From a checkpoint of a small transformer trained on Wikipedia.
Size: 9 layers, width 160.
Architecture: LayerNorm before each block, learned positions, biases, tied embeddings.
Training: a variant of Muon for these matrices, 113M tokens, 3290 steps.
Each number is 200 + 40 x the weight over its row's rms, rounded and kept within 0 to 999. Layers, rows and columns count from 0. The size before them is the row's rms in percent of the matrix's.

# layer 4 MLP down (transposed), 320x160, rms 0.073, rows 34-55, columns 0-159
099,157,244,204,181,186,233,209,192,240,243,197,213,181,257,283,231,178,178,222,235,139,243,212,215,184,214,271,156,205,126,234,170,189,165,158,179,256,170,185,182,234,241,216,166,208,253,243,203,179,181,209,201,194,155,175,265,204,108,164,179,156,178,239,187,168,204,225,219,215,250,178,120,214,191,211,225,190,93,186,233,147,237,202,175,224,268,148,244,186,163,165,141,195,151,113,176,154,236,279,184,136,197,218,196,140,190,182,239,313,217,219,179,140,196,194,224,221,173,112,190,183,191,258,236,223,245,249,278,191,147,179,206,262,181,213,206,207,209,217,198,184,207,159,163,275,176,313,202,169,192,197,280,209,177,165,295,214,164,161,175
108,186,203,89,206,216,223,173,141,272,182,184,192,216,196,185,213,197,222,173,325,136,229,187,251,241,171,180,156,168,156,189,207,170,181,230,183,158,167,270,202,284,171,189,202,211,246,208,146,147,231,254,211,212,218,201,241,232,208,211,237,257,179,162,165,192,267,289,221,133,219,232,195,134,215,180,160,188,180,216,215,149,220,231,240,263,282,222,164,217,177,198,148,209,234,252,186,147,279,209,225,192,229,202,157,155,136,179,220,158,177,190,195,235,230,220,185,254,148,222,297,193,151,233,221,204,187,182,162,191,221,87,128,239,230,190,218,224,251,211,203,143,196,250,121,128,182,235,187,154,187,188,191,175,168,185,192,287,148,239,201
091,191,178,202,182,176,208,220,155,128,267,177,197,205,213,209,207,184,148,234,240,176,139,224,259,204,183,253,194,230,171,139,131,236,185,272,223,159,264,219,188,119,171,124,158,254,203,232,233,192,166,193,249,152,263,158,251,227,150,172,228,158,253,179,148,231,204,144,136,188,221,151,263,137,196,199,215,290,238,179,156,288,211,168,264,229,187,204,201,210,186,184,188,200,215,214,168,200,175,121,208,172,173,271,186,229,148,153,249,176,177,237,186,248,178,202,172,256,188,255,251,115,146,203,200,191,175,291,153,203,244,245,246,227,207,194,145,225,172,162,198,262,131,214,222,197,176,201,150,158,187,231,215,274,165,192,216,176,215,294,255
110,219,194,151,249,178,164,222,239,221,129,127,248,247,238,202,168,194,221,187,255,134,208,149,196,156,174,185,253,162,202,184,107,153,196,202,209,241,141,250,191,267,203,178,233,155,182,212,196,224,212,181,293,246,226,154,238,233,248,190,158,183,170,182,206,158,241,228,194,153,242,191,199,136,171,191,271,146,185,239,224,133,262,179,226,234,169,225,160,220,218,232,159,229,231,206,225,125,153,160,188,237,142,173,219,125,217,210,165,201,212,238,200,215,191,221,246,176,192,278,171,238,166,155,146,214,254,228,215,162,259,69,296,190,208,207,231,170,177,132,198,269,201,244,154,200,201,170,228,236,239,275,179,187,193,181,302,224,194,196,242
099,182,129,238,186,219,225,221,176,188,216,253,248,172,241,191,146,199,164,237,201,169,229,135,243,158,174,239,227,173,200,218,248,152,186,173,200,208,227,223,245,154,216,217,150,166,264,168,176,215,196,191,177,253,182,155,149,77,282,233,141,134,181,227,183,271,215,210,142,211,203,237,177,143,201,257,257,137,175,243,249,185,184,226,245,167,113,129,238,264,234,253,182,161,150,182,251,241,191,215,151,189,185,263,173,229,289,121,219,228,165,155,193,168,295,164,287,95,214,146,201,239,225,180,216,204,161,149,183,213,247,254,183,159,218,224,244,181,216,235,206,225,203,184,168,229,136,210,215,234,205,163,191,219,160,215,222,230,190,210,219
092,251,179,231,227,254,183,172,156,203,229,138,102,152,175,184,199,188,154,206,156,207,291,220,272,225,246,161,203,107,258,221,132,204,265,231,216,159,216,255,192,216,211,221,214,153,193,136,195,229,229,140,192,157,161,189,227,121,215,134,233,206,192,206,239,206,209,171,211,200,181,199,190,128,215,233,169,171,286,257,174,197,209,174,238,198,226,242,234,272,134,192,164,151,220,282,215,233,149,210,213,242,233,156,212,241,179,183,196,177,200,183,213,188,241,191,171,226,185,181,135,231,175,138,172,278,235,233,255,120,250,161,147,266,209,212,162,249,166,168,153,210,124,210,151,154,214,238,236,263,244,184,275,181,211,205,173,160,255,176,261
111,204,170,147,130,190,246,224,195,214,274,241,156,177,245,198,102,259,181,198,157,265,204,224,179,231,211,194,221,145,239,229,164,219,249,264,182,222,161,104,200,155,240,177,218,156,172,202,153,258,278,279,253,229,228,225,175,149,209,239,211,171,199,245,121,199,215,166,198,206,271,129,216,237,237,234,263,223,197,240,229,188,114,185,197,169,206,269,182,258,209,153,212,243,219,177,178,151,198,123,199,188,201,275,180,169,204,134,203,205,209,164,194,135,159,186,132,223,181,230,191,199,271,177,178,166,145,211,172,151,179,115,269,223,180,172,172,177,237,251,266,236,251,216,179,222,224,142,188,201,151,188,181,150,267,258,187,180,171,226,198
087,216,216,193,189,249,180,218,164,127,141,201,220,178,217,197,213,191,192,281,253,285,239,131,236,194,187,229,187,252,149,178,203,216,189,182,167,217,192,175,189,161,294,219,88,214,195,204,180,226,220,275,176,143,270,274,156,177,241,186,129,211,156,118,172,171,140,184,229,203,200,279,189,223,179,174,204,223,183,155,203,210,242,216,202,250,202,189,206,326,143,244,201,182,178,181,142,230,172,189,211,166,267,138,169,184,180,302,190,232,152,199,193,214,184,226,224,211,175,186,184,232,167,183,170,214,206,212,242,145,264,192,204,214,253,167,103,314,242,211,205,171,227,156,154,160,163,186,242,270,184,196,259,136,179,211,196,181,200,172,220
102,214,255,233,241,153,250,294,149,192,180,248,198,191,241,256,252,202,161,259,219,221,214,114,216,196,193,199,211,151,219,190,142,244,220,100,240,169,207,192,135,196,241,133,240,107,169,166,215,134,214,217,210,187,197,206,172,204,178,161,202,183,176,222,191,252,198,192,183,169,184,214,201,198,259,276,161,146,258,204,189,178,151,288,168,214,195,202,255,169,203,208,215,135,180,219,178,225,245,159,261,202,231,164,197,186,163,172,251,178,177,147,284,93,209,214,190,264,185,142,212,237,200,204,269,165,242,235,136,184,178,185,177,203,188,185,202,231,116,265,132,272,241,232,232,164,258,192,174,198,173,164,155,266,181,203,269,173,199,273,191
100,180,252,192,155,200,213,135,168,147,199,241,217,120,173,191,261,152,254,195,203,254,138,204,235,205,135,190,240,242,209,158,218,189,230,245,216,142,207,228,155,193,241,167,194,183,170,160,188,208,224,260,246,140,288,139,203,171,171,230,188,183,178,138,186,244,229,171,243,140,190,237,153,263,174,233,221,224,184,216,133,197,213,170,165,247,245,245,166,244,257,227,190,294,217,210,227,246,220,245,100,142,212,215,124,187,104,261,151,201,161,186,159,148,251,236,214,230,142,194,252,203,172,176,208,255,169,181,178,215,151,219,262,238,224,196,220,113,151,218,166,215,202,169,165,204,223,246,261,171,211,199,259,193,198,204,241,261,182,219,105
097,238,235,245,169,255,228,204,217,186,254,190,145,219,208,225,271,153,180,245,178,207,177,188,232,242,174,252,180,199,204,183,208,159,186,209,195,159,190,234,168,263,182,173,214,124,134,170,172,248,215,330,237,133,206,178,221,177,113,142,119,209,227,177,93,237,156,238,224,188,213,162,154,221,151,161,198,219,143,109,237,203,121,241,177,237,194,214,230,152,199,175,200,216,218,202,261,166,198,190,215,118,189,237,179,230,129,206,199,224,154,261,171,259,190,208,213,145,183,167,208,202,183,261,215,212,182,213,204,223,175,176,205,199,124,129,148,187,222,182,223,297,315,225,169,226,213,252,243,263,220,202,226,190,227,247,229,209,234,232,152
090,191,201,170,275,92,201,162,205,193,232,221,128,140,184,187,224,182,221,198,187,262,188,243,187,167,223,156,174,189,168,149,182,211,199,210,154,204,229,206,244,157,234,237,219,150,173,210,158,181,188,207,159,204,132,144,243,181,282,251,298,268,145,162,150,240,211,238,241,237,175,177,182,207,160,200,214,236,245,205,224,193,195,206,209,272,155,213,167,211,169,276,167,174,178,242,219,131,183,188,133,204,221,268,255,147,212,277,196,204,147,203,176,208,190,219,238,170,269,221,199,240,265,140,156,197,241,191,264,164,123,252,152,238,181,225,239,246,162,175,190,181,168,224,129,274,171,127,202,130,194,206,196,211,288,139,213,210,206,170,281
107,238,184,239,167,136,171,148,150,135,198,186,215,184,145,170,201,253,128,232,231,161,197,244,182,194,196,236,215,245,201,204,192,198,195,219,192,219,133,224,208,221,155,100,174,193,266,251,166,200,168,265,176,179,226,228,200,169,179,120,202,164,143,272,219,153,177,172,131,186,230,227,152,207,201,133,235,224,203,196,226,218,197,213,238,191,213,270,209,258,217,223,184,176,226,211,179,275,263,154,256,222,201,223,216,282,188,145,195,147,214,267,205,252,187,198,248,259,173,200,267,160,120,186,183,210,195,222,201,266,180,201,255,194,267,198,121,204,162,162,197,187,188,174,210,201,229,263,169,117,311,194,148,182,269,248,107,212,130,236,179
105,195,208,232,220,252,158,267,98,177,201,249,229,195,193,150,152,240,189,177,226,156,200,206,208,230,134,224,263,161,231,235,195,176,178,209,110,190,159,181,245,224,162,236,193,152,93,193,228,162,162,229,184,196,215,236,219,186,246,223,198,291,190,192,186,224,259,217,192,179,194,210,143,175,187,209,205,117,197,212,185,216,235,236,272,133,184,235,220,187,202,225,254,242,186,211,240,196,127,191,210,210,159,194,256,252,125,172,137,206,208,214,198,259,136,241,210,164,189,122,144,192,238,172,231,232,121,217,253,298,111,247,206,189,149,214,212,111,245,183,120,220,243,235,247,180,205,248,185,243,189,268,194,221,242,199,143,237,191,156,182
100,226,263,165,201,211,190,250,174,255,121,221,183,147,197,175,238,142,187,211,222,242,215,154,133,265,245,256,220,134,252,181,167,242,212,217,228,174,234,187,180,208,225,203,178,189,153,187,231,170,162,262,189,141,205,177,194,249,229,181,267,202,211,183,202,244,304,203,267,159,230,177,138,244,250,235,193,217,145,207,301,202,174,203,195,114,187,125,196,163,159,210,225,179,251,267,220,203,200,209,187,173,198,255,238,230,132,237,170,223,146,247,168,259,209,152,234,190,188,149,173,171,218,179,254,170,131,220,200,135,211,229,200,151,214,197,230,166,180,93,94,184,226,199,255,223,247,169,207,177,139,224,192,138,206,147,277,201,221,247,238
103,280,202,155,115,183,205,212,205,175,156,201,227,258,202,222,121,184,253,207,174,267,125,197,167,209,146,175,220,274,142,189,187,257,203,181,215,273,185,174,173,294,231,156,202,166,263,274,255,137,192,246,153,230,253,238,181,222,131,196,218,257,235,174,280,154,202,197,225,265,211,199,243,204,246,209,167,228,167,181,224,238,160,236,168,274,189,227,216,226,228,258,262,155,207,156,186,216,223,149,229,173,182,208,116,231,165,205,152,164,232,136,246,187,210,214,223,239,179,189,173,211,249,162,221,236,225,244,143,223,92,199,214,151,183,219,182,166,196,203,206,254,243,205,183,191,163,135,166,264,228,167,173,152,140,135,219,145,201,217,159
090,228,181,272,176,256,188,166,265,237,162,138,213,210,168,216,217,246,257,190,240,197,216,176,228,224,252,150,192,247,222,188,217,216,265,205,215,134,159,174,215,178,223,203,166,285,227,226,199,152,221,318,206,98,240,216,128,142,94,244,126,211,172,214,217,295,175,244,229,222,225,258,185,223,133,198,291,230,242,233,153,250,187,195,175,186,198,178,180,170,196,223,201,256,271,177,180,191,199,191,233,268,178,137,182,244,174,238,153,222,229,226,147,200,147,191,168,229,174,248,197,259,182,169,195,136,164,231,214,259,241,207,209,171,187,143,176,172,222,165,178,150,240,172,143,181,216,186,145,160,235,212,196,155,211,184,150,218,174,189,111
113,239,235,256,147,227,167,127,143,227,181,234,218,233,224,120,187,226,155,217,201,181,213,195,230,280,185,138,204,205,201,298,196,106,198,279,227,202,233,202,250,232,163,159,191,156,136,178,177,208,169,168,245,149,204,148,173,125,242,129,183,205,131,211,202,172,194,167,174,232,188,212,129,238,173,145,215,243,272,264,219,159,252,167,176,248,276,227,115,199,199,175,196,248,166,246,184,210,179,217,251,141,226,193,191,234,198,167,228,252,228,196,239,234,183,184,206,168,179,225,206,183,197,142,179,167,161,250,201,200,253,184,200,141,192,244,247,237,226,206,192,124,197,186,222,272,240,165,144,246,153,241,263,230,198,250,169,224,127,144,276
120,220,155,223,240,252,166,190,126,186,297,257,198,243,209,173,205,194,197,163,181,161,141,302,225,216,231,166,279,248,190,147,215,169,194,230,156,220,177,245,176,264,169,197,200,225,215,239,227,184,154,167,166,268,245,166,252,233,260,225,288,129,227,109,174,235,201,101,218,240,106,216,198,157,164,224,237,169,252,180,164,222,228,238,176,239,305,234,235,273,211,192,157,158,166,248,154,158,279,178,233,185,179,160,183,273,249,178,229,191,202,225,248,157,156,210,176,183,157,237,172,242,195,142,196,207,172,226,190,138,198,211,190,189,164,227,199,206,169,192,201,190,234,195,265,178,157,188,196,237,219,197,155,128,195,199,151,182,147,191,162
092,169,235,245,171,188,216,198,132,227,151,145,219,171,190,202,169,218,153,167,181,268,106,191,258,249,229,229,185,227,197,239,262,194,216,228,208,178,187,181,216,204,172,163,265,189,212,222,218,200,221,234,180,174,65,179,204,212,189,181,186,216,223,265,218,134,164,177,160,199,203,183,282,205,145,221,188,222,287,168,207,266,221,204,183,222,173,167,206,165,247,165,251,231,215,166,106,185,244,144,193,182,187,238,181,189,260,172,144,165,147,120,220,214,195,131,249,247,252,173,189,298,191,273,198,203,171,190,214,172,94,269,256,187,165,217,167,220,249,157,236,259,278,242,255,257,228,229,184,210,187,226,126,198,203,203,152,160,169,204,207
103,190,245,212,247,137,271,236,181,215,260,185,250,179,190,133,273,171,253,203,265,275,173,184,151,237,182,137,223,243,133,212,128,229,209,204,163,194,181,211,216,202,212,195,187,195,166,221,185,188,229,201,169,158,295,195,211,231,171,131,210,201,285,191,158,211,244,171,198,213,190,152,246,246,199,245,171,217,187,160,203,240,189,269,256,221,265,248,159,129,212,152,136,226,103,240,203,169,195,170,180,214,193,265,189,171,254,201,232,163,156,210,111,124,175,225,231,234,149,244,292,229,221,223,123,233,223,213,215,181,120,155,218,191,199,148,197,152,103,159,176,155,187,163,229,197,266,215,221,245,184,176,166,178,218,191,194,161,227,184,235
101,130,196,139,171,186,228,248,186,177,189,163,260,230,223,198,158,220,184,231,238,174,162,199,161,240,213,154,135,195,160,183,179,150,210,227,199,207,107,176,229,144,207,195,162,293,201,138,259,257,237,233,195,180,107,209,129,116,181,216,300,168,210,257,232,96,171,219,212,209,262,212,254,182,211,214,218,217,180,157,228,181,192,217,208,204,264,248,226,193,209,193,142,263,181,218,217,262,227,237,202,226,146,254,175,143,161,150,185,204,205,154,234,222,204,217,194,203,135,243,175,250,186,207,233,174,143,259,200,198,244,165,308,232,177,214,189,202,271,157,217,201,213,191,254,164,235,150,155,149,174,198,202,243,286,207,176,170,229,210,109
# layer 4 MLP up, 320x160, rms 0.0792, rows 35-56, columns 0-159
109,224,214,265,205,249,141,235,278,166,180,211,211,143,197,209,265,172,163,220,197,168,119,203,116,169,130,183,201,162,217,183,220,288,244,159,169,192,204,238,299,187,162,212,183,164,174,214,221,219,174,236,229,222,220,128,203,244,229,168,187,162,208,160,158,187,154,178,173,179,174,174,215,244,179,236,259,214,136,181,183,219,220,270,240,176,214,100,189,196,226,161,176,188,122,97,219,152,231,266,236,192,206,163,201,227,229,192,265,253,187,236,203,179,207,286,194,179,240,237,213,157,222,171,182,203,183,167,208,189,143,207,258,216,254,155,280,325,129,253,252,194,244,260,187,206,164,208,195,165,162,176,131,191,220,238,215,214,170,210,211
089,206,118,265,271,201,191,139,253,191,223,168,186,191,220,235,212,209,210,194,215,215,288,132,209,215,252,203,265,201,234,195,226,157,186,203,172,202,129,172,204,217,200,182,226,126,310,229,146,178,218,241,194,168,119,284,248,193,158,209,178,216,189,176,153,180,191,194,240,241,266,208,213,169,152,160,250,206,198,173,233,185,260,115,151,170,185,159,244,167,213,258,288,164,236,233,176,183,200,180,133,167,197,141,166,229,261,225,184,225,230,144,208,205,230,189,285,230,291,210,133,206,208,117,197,283,267,173,201,202,192,195,202,230,209,239,201,264,181,206,249,126,168,171,177,184,170,205,248,194,176,151,214,181,193,174,184,236,108,195,166
111,283,144,221,195,217,235,165,209,178,143,171,291,167,244,209,228,140,248,209,120,163,179,202,260,149,222,179,261,168,193,212,157,225,187,218,238,200,180,197,172,164,192,231,291,210,200,184,246,179,240,226,219,213,207,134,215,177,218,156,173,145,172,242,251,192,187,218,251,156,249,140,252,200,141,170,284,248,132,186,164,169,171,157,180,234,130,226,208,242,118,195,242,194,155,127,164,174,176,167,202,243,243,194,165,109,146,195,221,270,251,187,190,246,206,266,215,187,210,217,192,232,181,132,137,154,157,206,181,176,306,98,250,209,188,183,212,224,262,216,226,220,149,186,196,182,215,268,186,187,195,239,201,228,255,228,199,161,174,226,179
102,230,216,175,219,189,186,197,178,205,144,305,126,249,160,218,236,201,151,167,314,231,282,217,203,239,182,177,152,281,104,237,78,236,164,195,189,184,175,251,255,207,212,258,113,228,228,189,274,161,181,263,216,173,196,255,172,219,220,160,225,195,193,156,181,198,142,213,203,217,221,196,212,196,121,172,140,240,181,111,179,194,150,211,256,243,223,214,217,199,226,180,241,231,141,238,221,210,235,179,208,258,228,189,227,182,142,164,182,170,205,196,151,212,100,130,200,197,206,211,243,166,206,230,210,217,215,243,246,192,218,165,248,153,219,245,225,213,204,211,157,229,254,184,224,272,198,241,217,177,188,188,157,200,214,150,138,230,259,144,177
096,206,250,247,175,137,135,208,210,188,256,250,207,241,219,165,168,155,150,187,228,183,210,187,229,175,174,198,275,223,160,117,180,168,167,200,196,203,231,160,222,189,140,256,178,177,169,235,231,156,194,280,179,252,227,236,182,277,227,287,207,185,168,253,185,194,170,170,224,195,193,166,162,269,211,171,187,240,160,150,204,117,213,205,195,221,208,215,134,157,221,171,249,215,218,211,157,172,186,169,162,109,188,188,228,181,158,247,197,234,264,243,102,210,229,214,167,198,224,278,228,241,195,157,216,107,224,147,151,282,136,246,194,163,173,205,277,237,300,163,213,217,188,159,244,221,125,158,210,147,210,192,188,267,184,184,203,166,221,263,157
110,189,168,214,112,196,251,213,170,187,217,140,169,273,222,195,254,180,251,241,260,161,134,172,226,230,129,180,227,251,94,196,215,184,187,253,287,204,166,186,187,274,131,205,217,196,206,176,178,214,224,220,164,114,170,137,142,311,228,243,192,215,182,187,229,178,168,190,246,130,178,177,188,253,194,278,161,192,165,219,156,183,153,178,240,210,190,253,212,200,259,168,150,146,165,236,163,256,190,162,214,159,230,222,195,252,241,187,252,142,167,184,237,139,247,157,198,212,258,228,149,191,202,183,165,286,262,184,204,187,207,163,197,249,164,211,197,222,208,181,177,187,201,180,221,127,145,213,223,269,215,257,188,267,232,210,147,170,220,209,263
095,131,174,222,231,240,178,160,156,220,244,177,222,209,193,209,149,158,163,143,215,149,198,213,220,194,219,176,169,170,290,138,230,227,182,167,244,179,219,215,273,238,206,262,283,261,234,203,205,184,151,146,191,185,191,211,227,223,213,179,218,156,251,198,245,160,195,205,197,297,248,181,208,203,109,192,211,144,110,192,215,124,163,162,244,161,192,164,282,178,218,138,151,194,210,244,229,197,185,257,218,182,147,277,242,258,251,190,211,222,172,214,270,188,207,186,175,138,137,235,133,165,143,219,206,179,201,158,144,160,261,221,263,121,209,212,197,190,171,288,232,169,173,220,308,174,220,211,178,238,163,225,275,234,210,176,207,185,216,191,229
100,145,162,182,214,207,255,180,208,325,203,210,199,195,172,211,222,136,319,170,234,230,188,171,204,250,214,222,198,192,206,193,195,196,216,210,202,254,217,238,228,236,244,213,176,148,213,170,171,222,182,126,202,196,186,252,219,181,150,214,219,110,178,172,163,235,211,226,181,128,91,201,235,149,168,222,196,242,198,156,251,170,201,274,278,145,207,157,277,178,265,149,163,228,206,234,165,267,190,205,136,227,176,172,177,201,141,199,189,183,232,227,187,196,152,189,197,202,167,280,161,195,151,207,222,212,165,198,210,137,233,154,203,195,194,270,175,208,267,216,317,141,164,244,162,249,159,138,97,185,150,222,202,264,225,179,205,188,183,215,218
098,113,170,188,153,203,158,233,165,235,241,218,259,280,154,234,260,190,150,204,239,239,206,227,218,223,193,115,239,252,197,227,196,175,88,233,221,270,248,221,131,175,134,256,160,199,164,220,160,184,206,205,190,250,231,226,205,194,177,144,180,215,297,218,235,155,183,178,183,181,244,235,216,223,165,144,103,218,164,236,193,131,185,191,194,154,238,200,198,202,205,180,165,213,235,199,175,203,174,131,177,208,219,202,218,254,239,145,157,231,195,200,205,181,133,190,154,281,197,191,208,169,265,195,176,131,190,232,265,156,267,153,235,208,162,142,202,178,230,173,188,229,142,227,208,206,167,223,103,196,205,295,189,147,160,189,278,243,255,222,194
094,216,128,211,211,226,219,161,171,221,217,203,198,241,214,237,161,171,196,194,207,150,216,266,243,295,246,200,239,206,159,146,142,231,172,124,210,223,183,226,193,133,167,197,143,195,252,210,236,218,212,218,202,192,290,214,236,124,219,196,217,227,180,226,238,171,155,192,199,239,246,193,182,187,120,166,285,181,206,211,221,124,169,263,175,153,205,239,203,162,251,267,161,217,172,191,172,196,204,183,218,222,202,158,230,289,211,257,191,309,125,180,178,204,252,206,200,210,236,215,213,241,184,195,95,259,183,222,157,162,159,208,160,198,152,225,206,211,224,204,166,249,109,122,269,205,246,100,243,180,210,220,204,193,140,224,178,194,165,269,133
091,262,191,148,180,228,221,295,198,158,178,190,263,195,189,140,214,130,206,228,192,185,172,317,252,174,198,168,189,223,224,263,235,184,201,178,174,171,199,215,152,208,187,240,144,207,253,144,200,220,191,165,262,233,129,272,177,166,108,256,101,189,270,204,203,178,229,178,200,193,243,193,195,233,196,161,244,106,151,272,177,154,212,220,210,214,151,182,211,199,185,124,203,169,203,233,161,291,216,179,240,110,224,145,199,222,203,197,236,141,254,243,222,181,154,201,220,197,192,230,187,209,159,203,163,178,179,179,136,166,241,232,252,195,208,239,252,190,239,239,279,146,227,195,164,162,158,220,179,196,154,213,186,168,222,247,171,177,185,301,146
098,173,167,264,188,187,133,202,217,184,224,162,194,264,227,215,224,128,227,144,144,211,137,198,175,268,230,183,185,146,241,126,167,177,167,274,257,187,219,194,158,210,188,196,203,128,177,148,185,259,170,153,158,243,172,104,233,256,180,250,229,154,178,219,196,238,132,202,251,141,150,177,179,222,204,199,188,182,247,202,194,176,197,350,213,195,214,219,176,169,251,237,200,164,206,164,170,208,217,169,133,274,201,275,225,183,174,178,218,222,254,207,278,123,179,174,154,267,221,206,183,185,196,233,236,163,207,232,177,198,277,240,180,188,230,201,205,144,287,227,292,180,192,175,190,184,195,225,182,176,159,135,194,188,254,190,189,170,246,241,261
102,223,246,179,193,226,181,202,183,208,200,248,201,236,283,172,286,162,235,252,192,164,157,202,287,188,228,221,221,222,172,240,161,208,216,186,175,262,153,256,165,182,258,193,216,226,228,272,188,250,162,268,119,162,186,156,245,92,200,186,206,168,196,210,189,140,93,120,181,329,217,171,194,238,181,236,276,238,218,212,299,169,229,112,214,187,233,124,198,189,243,176,184,261,154,173,129,235,190,162,219,168,177,144,207,156,176,193,224,153,226,139,201,163,151,128,208,199,177,239,211,170,196,213,180,182,243,203,154,136,182,209,244,209,240,216,165,225,228,237,206,154,201,193,191,249,183,204,211,184,208,198,153,245,211,233,160,154,226,191,214
098,129,289,228,171,236,175,254,249,212,267,246,231,237,234,237,170,193,161,173,90,242,202,213,234,179,170,206,221,257,223,201,146,243,134,228,172,217,186,210,219,186,169,240,211,200,142,236,182,197,222,169,287,185,172,197,229,204,158,212,162,162,264,260,202,189,180,235,170,179,201,245,244,232,136,108,220,236,239,131,203,155,181,135,208,236,215,194,206,287,236,199,165,132,170,204,163,245,291,152,132,165,245,200,166,188,188,215,175,214,75,224,259,216,172,112,219,177,229,166,208,199,251,221,180,242,247,206,257,201,172,232,129,202,271,158,149,178,213,264,199,195,183,179,155,199,220,164,192,183,190,176,211,241,215,239,198,160,172,137,225
109,233,195,146,286,168,190,244,187,194,206,293,193,194,182,245,166,142,191,273,232,214,155,197,168,155,181,223,154,109,247,178,192,209,158,109,156,222,166,221,238,272,255,218,227,210,205,243,207,208,239,204,276,150,199,133,168,245,285,200,197,119,277,237,175,280,189,204,179,204,205,211,147,224,154,166,175,139,235,214,226,200,211,122,184,146,204,218,124,242,208,113,235,129,204,203,291,261,228,232,191,171,129,131,264,178,156,221,234,197,168,152,179,204,210,222,136,186,205,236,241,220,228,256,214,230,200,173,236,209,181,215,208,240,215,187,232,172,227,169,169,151,174,173,186,177,220,228,161,162,226,189,206,251,245,190,242,265,184,147,215
097,212,215,186,230,204,155,216,161,167,180,217,249,227,269,157,137,153,311,149,161,159,215,214,133,182,166,242,197,176,171,186,191,153,233,175,86,212,257,238,254,203,204,215,200,127,232,262,174,99,186,161,271,243,167,266,180,205,195,263,214,168,152,203,205,170,203,175,244,207,200,158,236,255,155,204,149,161,190,251,178,217,251,252,198,106,197,176,216,191,222,172,186,166,254,118,191,176,255,236,142,199,177,298,191,219,153,184,157,156,133,202,190,209,204,240,172,227,130,219,258,199,175,260,287,221,214,206,177,178,202,252,213,190,221,222,212,194,169,209,194,226,241,236,263,218,207,253,257,174,174,132,247,207,211,183,175,168,233,144,234
111,123,173,273,194,198,165,222,130,201,233,238,206,206,228,208,198,212,222,175,255,207,163,181,276,219,138,186,214,283,215,192,193,185,292,196,206,151,163,246,185,230,233,220,180,187,198,194,187,161,186,171,256,218,168,223,196,257,191,205,121,166,186,144,126,134,199,215,220,204,251,156,258,234,198,126,225,180,127,223,230,192,178,243,225,204,212,236,133,280,236,234,258,189,157,143,238,234,329,190,262,237,215,162,222,237,239,214,244,249,188,150,238,136,240,125,178,181,227,164,234,197,212,160,217,226,175,222,183,226,150,184,98,217,200,153,173,159,147,269,225,178,177,131,205,188,198,176,129,243,233,216,135,173,180,205,262,160,224,194,223
107,188,169,174,242,253,132,215,225,229,175,151,229,213,224,222,257,185,176,191,221,146,199,256,246,166,142,203,178,140,233,246,275,183,159,164,255,205,150,128,166,187,201,245,134,173,156,112,188,176,221,196,174,186,177,276,182,195,225,207,205,201,158,220,102,215,158,161,217,219,196,267,125,180,189,332,259,195,132,187,183,230,135,227,196,210,212,173,219,240,222,258,217,173,196,174,188,124,224,220,122,220,206,227,231,205,211,289,167,283,179,232,157,156,246,205,186,208,200,258,158,256,173,242,208,255,243,185,254,105,213,179,216,271,192,304,202,164,183,228,221,229,188,185,198,145,235,174,212,171,242,187,195,173,220,154,203,218,185,197,182
100,292,161,170,257,134,174,215,186,194,269,192,198,254,224,218,243,227,275,189,243,164,231,113,183,232,169,215,181,204,196,245,215,161,197,171,189,258,244,166,220,232,149,250,210,236,184,189,187,247,163,243,152,206,298,154,141,241,173,178,231,239,205,166,148,250,265,220,179,200,157,192,215,160,220,216,191,167,102,197,281,132,210,171,195,160,216,176,201,208,187,227,212,190,144,132,240,203,251,233,217,171,199,204,179,129,155,211,173,278,186,243,241,189,206,214,169,231,205,193,257,157,150,101,195,205,262,181,200,214,206,219,194,224,265,212,198,272,133,145,90,197,195,136,159,158,165,215,254,212,155,196,224,210,249,185,132,172,266,218,186
102,115,201,175,226,188,251,265,203,191,247,205,196,235,227,196,210,215,199,134,182,229,178,162,180,205,219,186,122,221,233,212,258,166,188,186,192,129,325,191,174,191,143,269,122,255,235,227,168,215,256,217,209,174,189,95,171,191,204,214,198,160,201,160,196,121,193,210,263,196,231,149,206,209,157,183,237,146,211,186,189,145,142,217,205,171,206,248,310,186,230,226,213,252,179,242,203,154,161,183,202,189,211,251,242,222,197,229,195,206,166,136,185,224,164,202,251,227,173,198,162,205,185,249,124,235,261,182,231,246,262,139,227,175,185,216,244,139,156,116,137,215,198,242,184,110,252,224,181,268,223,202,242,214,256,129,226,210,127,230,201
104,233,197,176,218,170,186,228,252,205,215,229,204,230,232,288,156,237,206,208,221,259,219,271,177,186,222,239,209,251,177,169,141,183,231,193,157,124,215,183,193,144,298,185,242,179,196,219,150,114,223,158,278,218,252,150,197,168,209,159,154,202,169,196,165,299,169,211,213,247,187,192,175,204,207,115,251,192,173,204,229,155,203,252,203,156,156,202,246,153,209,155,269,186,200,190,166,166,153,227,252,186,199,201,192,250,193,185,272,143,188,235,140,234,152,251,164,280,201,214,271,203,160,271,163,207,178,199,223,139,212,273,156,208,210,210,226,191,158,149,195,192,164,234,274,231,172,147,158,117,163,245,166,166,177,165,223,182,192,80,181
103,255,197,137,220,237,219,211,146,181,181,207,150,201,213,213,194,239,226,237,267,176,176,198,208,162,157,205,163,217,188,132,230,142,160,248,246,195,196,136,186,271,148,227,219,213,192,246,188,152,161,192,202,248,153,198,136,271,173,187,179,135,180,194,274,189,154,222,122,138,167,226,122,179,163,236,183,215,279,163,173,121,239,184,230,179,190,226,211,169,190,240,206,221,241,215,168,168,179,264,203,175,144,158,267,214,205,268,220,141,216,254,131,256,219,191,181,171,266,211,257,170,140,151,240,242,231,196,234,197,250,269,212,218,214,149,189,134,149,222,246,81,212,275,226,151,253,256,180,159,160,213,213,244,223,233,202,222,245,219,175